Each number is 128 + 32 x the weight over its row's rms, rounded and kept within 0 to 255. Layers, rows and columns count from 0. Numbers have three digits each. The size before them is the row's rms in percent of the matrix's.

# layer 5 MLP up, 256x64, rms 0.278, rows 1-50, columns 0-63
091:159202145127166143183138140140133097141148165167099160116087079124091148168186110097130134102153116127112180143111171120196113112134104142044174101137114151110097132202115161155100109135111168
102:199107142091088162101111149126098097147098073058148109094153154162119112141074129126092108102140151168124130156117083069072147172119189155137125123061099141176109173134132116147124084115093120
099:160114137105129134090189109088119144173117121087177050153121103155115145169162110137081142151103148083137125071107145175148101184108147088146163178115088128171102171151171087156107130161134178
082:170067110152183078113079184160102141114108086122182127081121071142113136137113137101175114192194131120123127119138138158060105084169102124162120131163158130103141123118170119090170081105133138
107:156167127108098089129122101124136111136063139130097122125155142135121123133171116144086156137099109083130177139163155127126110189112219060112126157122178115124146129125172070089234130134143107
097:161152164128178152141147112120190175098087133126089132128113179121069099155086097136143164093153163128100079184113107104103136125146108157121226140143136178158097108095114119141171171099158089
102:102152170149139136119130156057183152125190043137184164118107115103139112073126097150147135120151152188128092104157124136068096139157101161093119154184129206125126134126126088170122117113122131
104:108148117156167140209074147126151137134173141115074081114139165165155159111101121130157123179139153038184107148123166130140117102136106082150193081068140117115139164105128123154141089135101094
109:111134147148137136097202124108138084099120137143117138113128110135147190083126140169127186167179089138141145178056154107192172167154148108116129158159065150073116104109148176119104076123123162
109:107062196115101065112115103073150100117168170170074155078149123135100105119077124212074104180111109062139151104117133138132140135106139127098142118125086133153104145167157155166132125125145118
104:119118115119124102117058182127104094199112088115124176155060162085140116126135121145163129042116118092103147144117129096108163117095063187138111143087163082119173133152114138153119108164166103
111:158198087132127121137150197114158072149135170138120172137121168109128096098125134097153081153117131110121102070107121130165041144148081101195100136112125106132126103127158136154127194119193160
111:135164179169152170215193111186171147107150088107132139134137172138170068083123134160150129093120081122159113132119188118151112099161068144103115136168122117095099140102129131127114104174169100
089:126136139087163152144116146130096123125135076098130134114092140148063109119114147175161108093125128094232176166145156115209147169115135078141125070103095094123140116144115137144163128114115211
113:059126114118137125109094152134163167153123061143127147115153133096181135173129114126128106140107150207122095170137203117156128194129125130152141120133087138082070176131119082052129141171108117
099:182108137102149126140108039088165177140179055114115156154096153154171147155138169137110130102170092102142113128112109128105081166161119163173101184087125103108142117101072132116153086109129171
103:120128131158151196148137109107138087062117070165169124162148142142135142101197152123128108120095130047144134121157120223117120142139067135094107180101091119095080122144110119153123163146092150
099:096154088166100119119106116133121116089140086124162173173136153117116117073127116127183037084155105140076181121094099070124102119138146176125092049194128144124151119148091132140125129148098095
110:118154148117085122107145136118165179149119128106113132109114124050136141107076179162154106126121104194138214091147166102117152124150156095158154103100116130167111100170072138156104058194154135
112:133203136128115089077140101147151144115138091143151140177164189132180142132175161143116131136189129153082180130131115178147133099120159093091122144103122114144069053139102145120065150080158159
106:124107137131124102149087128145150146133123083173116130160135205186203129172123120139140160135148135139165113114116170136160176149071152179081105108078128132152121104196172087155148114130184071
073:101158142154112114072090113169206116160081162078150096143128085116069168154148130179124096158174190138126159173104112105143112105126155123122153152140208132081068150128120101146138146146140134
096:160156117153095163096117183130111104086137127149118142173094117109128161135103166105126180137080053201148088127158157112086053076085156123140099165137151121151151173131083112149108068126125142
118:162195153120101125140128151134142147113132130074117140200151140126093099067123220130093060199102126099093177116114149125109121123118097129098153142125137130102157116206135112161129127153189126
109:147172087127056142073198130122092093169088135069130099091153142103093145127201144113122125178090114167147075103109107103133115178081114144110074157135144133129127131133130083111097144117151182
092:166162135137083117115109141158127089118087160120156152163116129092160158080158080083164141111112156147145110170090151122111145184141152218077166072188183144117161117140133132153160078131156100
106:067186139184109142108144154111098086080088078108146195114128130165117139141141090149054108161122107137174164131133122195121153128149143064161160163196119149167111104153139139104145119159138117
101:081135141128131146160108166110097166076092109116141053078133132078134134106078114099124120140060100137160142086152105195159085108096090112087137145112111149145080201074148120127140145144172155
090:122086082108108133140102071213125140104092178109134172185114134096112139197120077160104107156111096125122145199131107159102157114166130146136127134091206117131133066096141088143115135145158136
092:091104131183155080106163067091132145105117117108150152135160150124135161147092116143099131118055179055092089115124110101151146110096089103116170140090088118189150117133113125200162137123142196
107:155138120150106128151178119128140089118136082122059143087085163155211099144185143165178125180122141173116082141161166165131160092097138105152145120122132139121120103116108103165102169151170208
098:121128053137100139097174102095144135136075132197088096149131121155097123068143138169151107147080149129094057102148125121165144134076128091171135117069132155118125153121150090203153153170106104
127:100182118196164102186122125105122088150122123119125088085093142090127145180151152108178130138100122079152143163152126119096187145131111137141107051083094119133123126145201088120107086116103194
100:083078091100120126112111140144121146165139078047094100147115112084176132120135156055152122160162142120098140120101128093066179103130160083108153083161095147182177124100104096147150160140099095
070:129169116073125132139106127165128133084129168131177126046126101119116095122156105208127126153163093137113041098126141180167125103098093128159144094099154075151110125170100113137162116132203123
093:136134114145146161123173156063162147180070130141133078123129148116143127153116108159156127086118157131255142142157150160132117159164118096136092117145109155137184153134132145087113103109071063
107:172114113098114103146092079129089133066092165114165151091095159114178137136171167194173134067129128107071193160129121119141163140116165141109136128144181170151075117157118128112121111119064158
103:102132159079095094118144110169142089158103115137142158101110135181153140187177171141125124057170115137078087094118212112160199145093117110157157167100145167160108134141140114114114093169101111
096:173130138110100091145123153164133114059102177105094099125152195114155157121200132150140133055145140165096152106114103096127140113163143114118147187181140072149114111134096215135097149142141165
098:086130183104148133081112124110180027126162128157117113074137182124138125107111146135163140141079145103120152174133116230128113143137135126134178139167146132087146150134088090098117099124067116
096:087176191068147141096151143100090131140133163094166108108134151091177123120065165124143129152132140139122102201175066139134114174154087100082094118146145182191143148141133118097129115169162146
106:145125158153092163075154169156102141211060113120162177139139139127107159184117123133131131109152085121178157094125109130133157166235110139128176110100133120170160137148154121179138118149149159
086:073109124067154144123124184102136204125129141117116161127129169077123127119138154179158114142095142115163085100151158138074154163096109067131172136154137138200074146085119179154113117112072114
100:099074150166111100106139129108152109125177089070168118185093143126136185180121148110143082143164081130146071144196205124141105145161157107130130141130100174105153200159136146145134139092123125
086:161175149102172129075116066198139110136093125081126123173156127100077182156156150123118054192161106120121099172105125134124165119124155103083125130166142122129128149102129133130203073150129157
122:086153094120104112075084130135118109159108096164162097167141089092093103072131106187130161185161084051154202144123141124142087150143173139110128128161133134193094159121165148130155137141161141
102:125145198120126053152162130117147156081122154167115146129109100074077152107162122127084155123132128099166138188129095178108064140173117102136163099190092130098093175164114182142106106106123144
095:131111103127117115110149172165138065135084074195161105128159123145174082125138081119074156146198077158122131116115196123127103117107091103116128140095122157163166138150115172112069084144184130
112:100096126105129068110121094078132108189135141145099169154109188145174128128117167164146159145135069128104053147180084174156087150168130147151131084113069141109093087090153169120141106124133158
104:142119164150148135162136112169156087146135216121089145162110164132177146168125121154148124053142076105065141130129109089099100172171113124079139075112120087121140184156119122110119146143204121
# layer 5 MLP down (transposed), 256x64, rms 0.279, rows 1-50, columns 0-63
103:127053142097117129131116102111147137155137081139133147156169146152175126089076149145127156135137163137103062087185123114081147201091121093202106121142174146120148113092148069132153099099139071
095:156171143148121074145236131140114143116087130092131129070120141114174118105163119104094117113186119078106095162079157140142153099135109087141172124063136102151102143135153177135104177101168099
091:154163159154142125117154123121161096134134137084108096177132096131096116154120156188126128122105153094199173155086127167122118122026123108127127168143093125106051070126122108176143090095119076
095:159122039169168078124075156142083120099108125143139081085061145143134158140181141164115121119181089119116149130110111162136079134174080133150077161114167118162117162178164120129170125129136095
101:117180093178127076142123122151105156107064102155107123096125167130092128146191155140128145126115140069126116140094165092151069097090104073098129136075202121126078134120115058103129150082147127
092:120163126113127119158130175162065102130133134166179111080135122116177110130072147135177129149145147099114146204143087126132119181106091158130078126163092111151114169151121118123074121106101232
100:056088100096163150159117161128179089151162106140180164156081136102133171092124035087124134160181130143124149107129098166096084137107137120161115136141108154152168090158145084163146156092089126
099:141121144147158099104144139090063100074113131130150159144131139178150095110124147182137153066125103133031125137079130143178061124084126201153140159112117141139160124149104159148137133149105195
099:131118147148080137140154130178089132062088155110070071138161095189105162113116139163134128137146164163139185146069156158092119136107148119143076153178139155077184097104169110145136092144171144
108:168107170085102114116112120132168075163124138177116114129151108176104147130071099144138118111124168042085105110071129157111141113043147117147136121136138110089110132156186156128120158126141039
109:121163135134190148156174086153141095157156129115132128125146103120171168166181212135104142147113111102134162127150156169177124113151138131112212195157136129153115118102143103088138126097062066
110:191154140154061116162128107155056088107151159140194124205114119087102132098099127105136137166127099163142145103093137145133069144119106121137128115119104180145178109157067140160070145117151167
106:152096093063139117078098123097098100173125175145086109106146093127144181168133131086141146131125160161129106091138137147042121112045168087139117109109140200166123129124102174124171139108109156
086:095149142129136134142104122177117150110162102180137088115094135142108104064142153179151196054204161112097157195135139107201142134161141124141153143123139110103150105159150130133137109130049107
120:076065174125132128136104111149145162124131061149160141171137080195093137114161101047082152096167125160146108145180133105156111125099094160170140121147145099130140154165094118065116123122071139
101:090120111156144141124137170141105119084098136119116105160160179094165165154179186071139140157188171157097182108080163170133167133099110133073161101136111086181101169160148148138186124148121140
103:101175109109124103097160170171115162156151141138123125126156132066112157163038066155075080133183130154155125111135146111092160111115159108179134143126136147076161064130145135132156086128141065
101:161158082140150123110175135174112107147159123212094117103173115155164148156185135131223126145117123113167087149188134134122100105124104114106156173088157133153144123124191105122166130094185128
110:126160168121093107102112114121164179153169137126049172056136126080164127114097140151096142150123125134180173055168145134179114134111131079176138159107124167153121085118105145118103072153133081
103:107062125147102110172118144129127098148084124110154080084105165140135070112097078169123053117119146094141152113186160072092100157164100199123099148141116139114145184139144110138187122137087119
106:096184077165168089199117101083113174149134148126132147117080099129081162144179124128106102114143119107119138131116141129125076135201086133159116144171148070134097161138168129085107198089093142
065:054128140150094109058113123079164153160120129100168126124101190153112105096134136146129125103177106080136108151088099078159088103107068092165114123076110165078132163140117122072120119172166148
101:067136112146143100106136171101171068167120098117084110143149145153165187176096132131090124117143104191162143159173135185104071113051154159154120175116112121141183129155128126164156098102135147
111:190122160116090131161191130185165096121092119117075138182120095172151062123141175130132111133128102091118140135072178093170142166139067138158136173113096105110121118177134114126118160161184146
099:204103142142127089137196059166134092137095106118147107181117171157114118130124107139133106154092151132081128112119092083122071111136117180112106164108091087063153142125084117118054137097133165
093:093137114158167104114179138160113117152148144215126107094161162128175110102164108118199074196116131091119126163097155111170146180183094139099108108110126112188128146113153140134081137134102078
111:114166156182101167104129118191089086121131082120109166114113088205123071142067075084095083172125141098105129101119092148101122113120135140179150139105117076150103106102117123083089105151086108
097:159180120136135063158088166090154179134154143150060101155118098106101150097111155141152076074120167123175121113128137150123127128073118079153125131175121130152144161107182155209152118082170129
089:121131162195133117131184157078122185107147105145075092148133171145102172103138156125150097111186139121157109107157125064168118168103119125160141177104127105105194179107171178119099145150132182
081:110142111044140158156145094144137069088115070162136152145080107097138113132166077163164112106144101099131156136126142123127104103109154136070095186152176081145131110144137071204111130099118075
103:177096102138145135118093097114142140116122110164130138146154120078129141057165182090093110130126134198141124166156147122170116116104147183118038129129118113137113161124071120166118108041074157
091:105102064127173105137122092106148123158128156104079066130107158148098139141130132108199148134120116121098073153148075117121128117102172070138139107122066115153179130110195086183118171089171101
132:115080130140095135120090105120118127129158106141128146235125157117088111046121122128075151122172123151130158137122138190124080118106156180147118061113104142119143100091114125151198172149104077
104:119175120102109115160092078156119113192102100128078116124148067077146198192089143111154138187126101096092097126121134163107144117127150135099091150173190118177158130066099145146107119124121100
060:136114096125214139137137124092137144150117161114130114177119088221114139115138148145215114126167157135074139102176153190092122118107195166099122158133089108096140143160136140101102097117094109
092:144114126159121213112176092103161128135098107136140096151198134151168105076147080129115140092146161138186129113130131082201125110149076158119155133141164146113103149120151150114114101179039123
107:100152112137091107137159155117203123156150095127107101186142172171093132147139108120101113220106098151170092121127149125119097100116109142131119123147099034129176154095129048133114165133168136
096:137122169186160132138175126129105096114115108162117070153111150123103124115175144084118127166098109089138150170089123161127046129140084116145102084162103092164142127118160134221175112056134137
094:081106103144162109161156109147125098128133062096153127136079101091137123088114108117098135215146126126152099177172153173079114144114113139185109156147100143140176173140160073176193110116086140
106:189101122174129144125123141207157075171158101071135071124146096134173145120086113097124098119087048084140133181127132137084135128112099158093135143071163183128160145118117115113111120130164159
104:106116130106124131112132161181112126099174104083170109117100090096214118132107138153123126102214130110082085155104133150149124106201099116136119137082117109222158112153125160089153112140152162
107:111151187178145144089109112176106132182140178181094159092093190124143193144109144164139147156113128109154143128114127191150110128219092136117168155057166118150118140161136120132107140146116106
095:133122102106144109120113172138137132102181118147078051147154133114144154130135144143108096130123169107125110116163144103069135120140135080181108093120115062241136122109171142164116098125049159
104:102079103115123100119131157120150118130174157039126133175112073168105167135140127076092121141121062155150111124205149138124125077128102142070102126198139149120113172179167161139117120096152125
086:119095106199108131085138180190078119124135143105155051124151120178149141101105097178167075140129132125090136149097143171142091141139119060118132133111152100138123155124148090090045101162115109
083:066155115078081170131078123121145125100081095131057104100139116112156170143096174119124146121170167084167122115125177077119089109140129108171102127163125140117127088168148147180108204089105156
107:126110176127170122176152128160161149108127130192110171117118128141107170085134074076095085113156102092126177171097102158131081132104098155136097105091065094139104196134127139202078125136126116
098:156124196133131103178118076106134142111127162099146130098103097116065145059138190143179077106034185068123140163121156141125117143161120124155154133144118090118134135089138124171165146130090137
116:084144100114127073086152103079060103180159136128102144123108147142077097119100114180068118166140096070127081121134105127134145172133166111134099093111089108127102052061122111142145156083130110
097:096135115137140160101145068129093140112158117136112099071144123091177100137087121162137125171123182191172130098082141159107142169131182078183131147117198151167130071097121117147146123145064160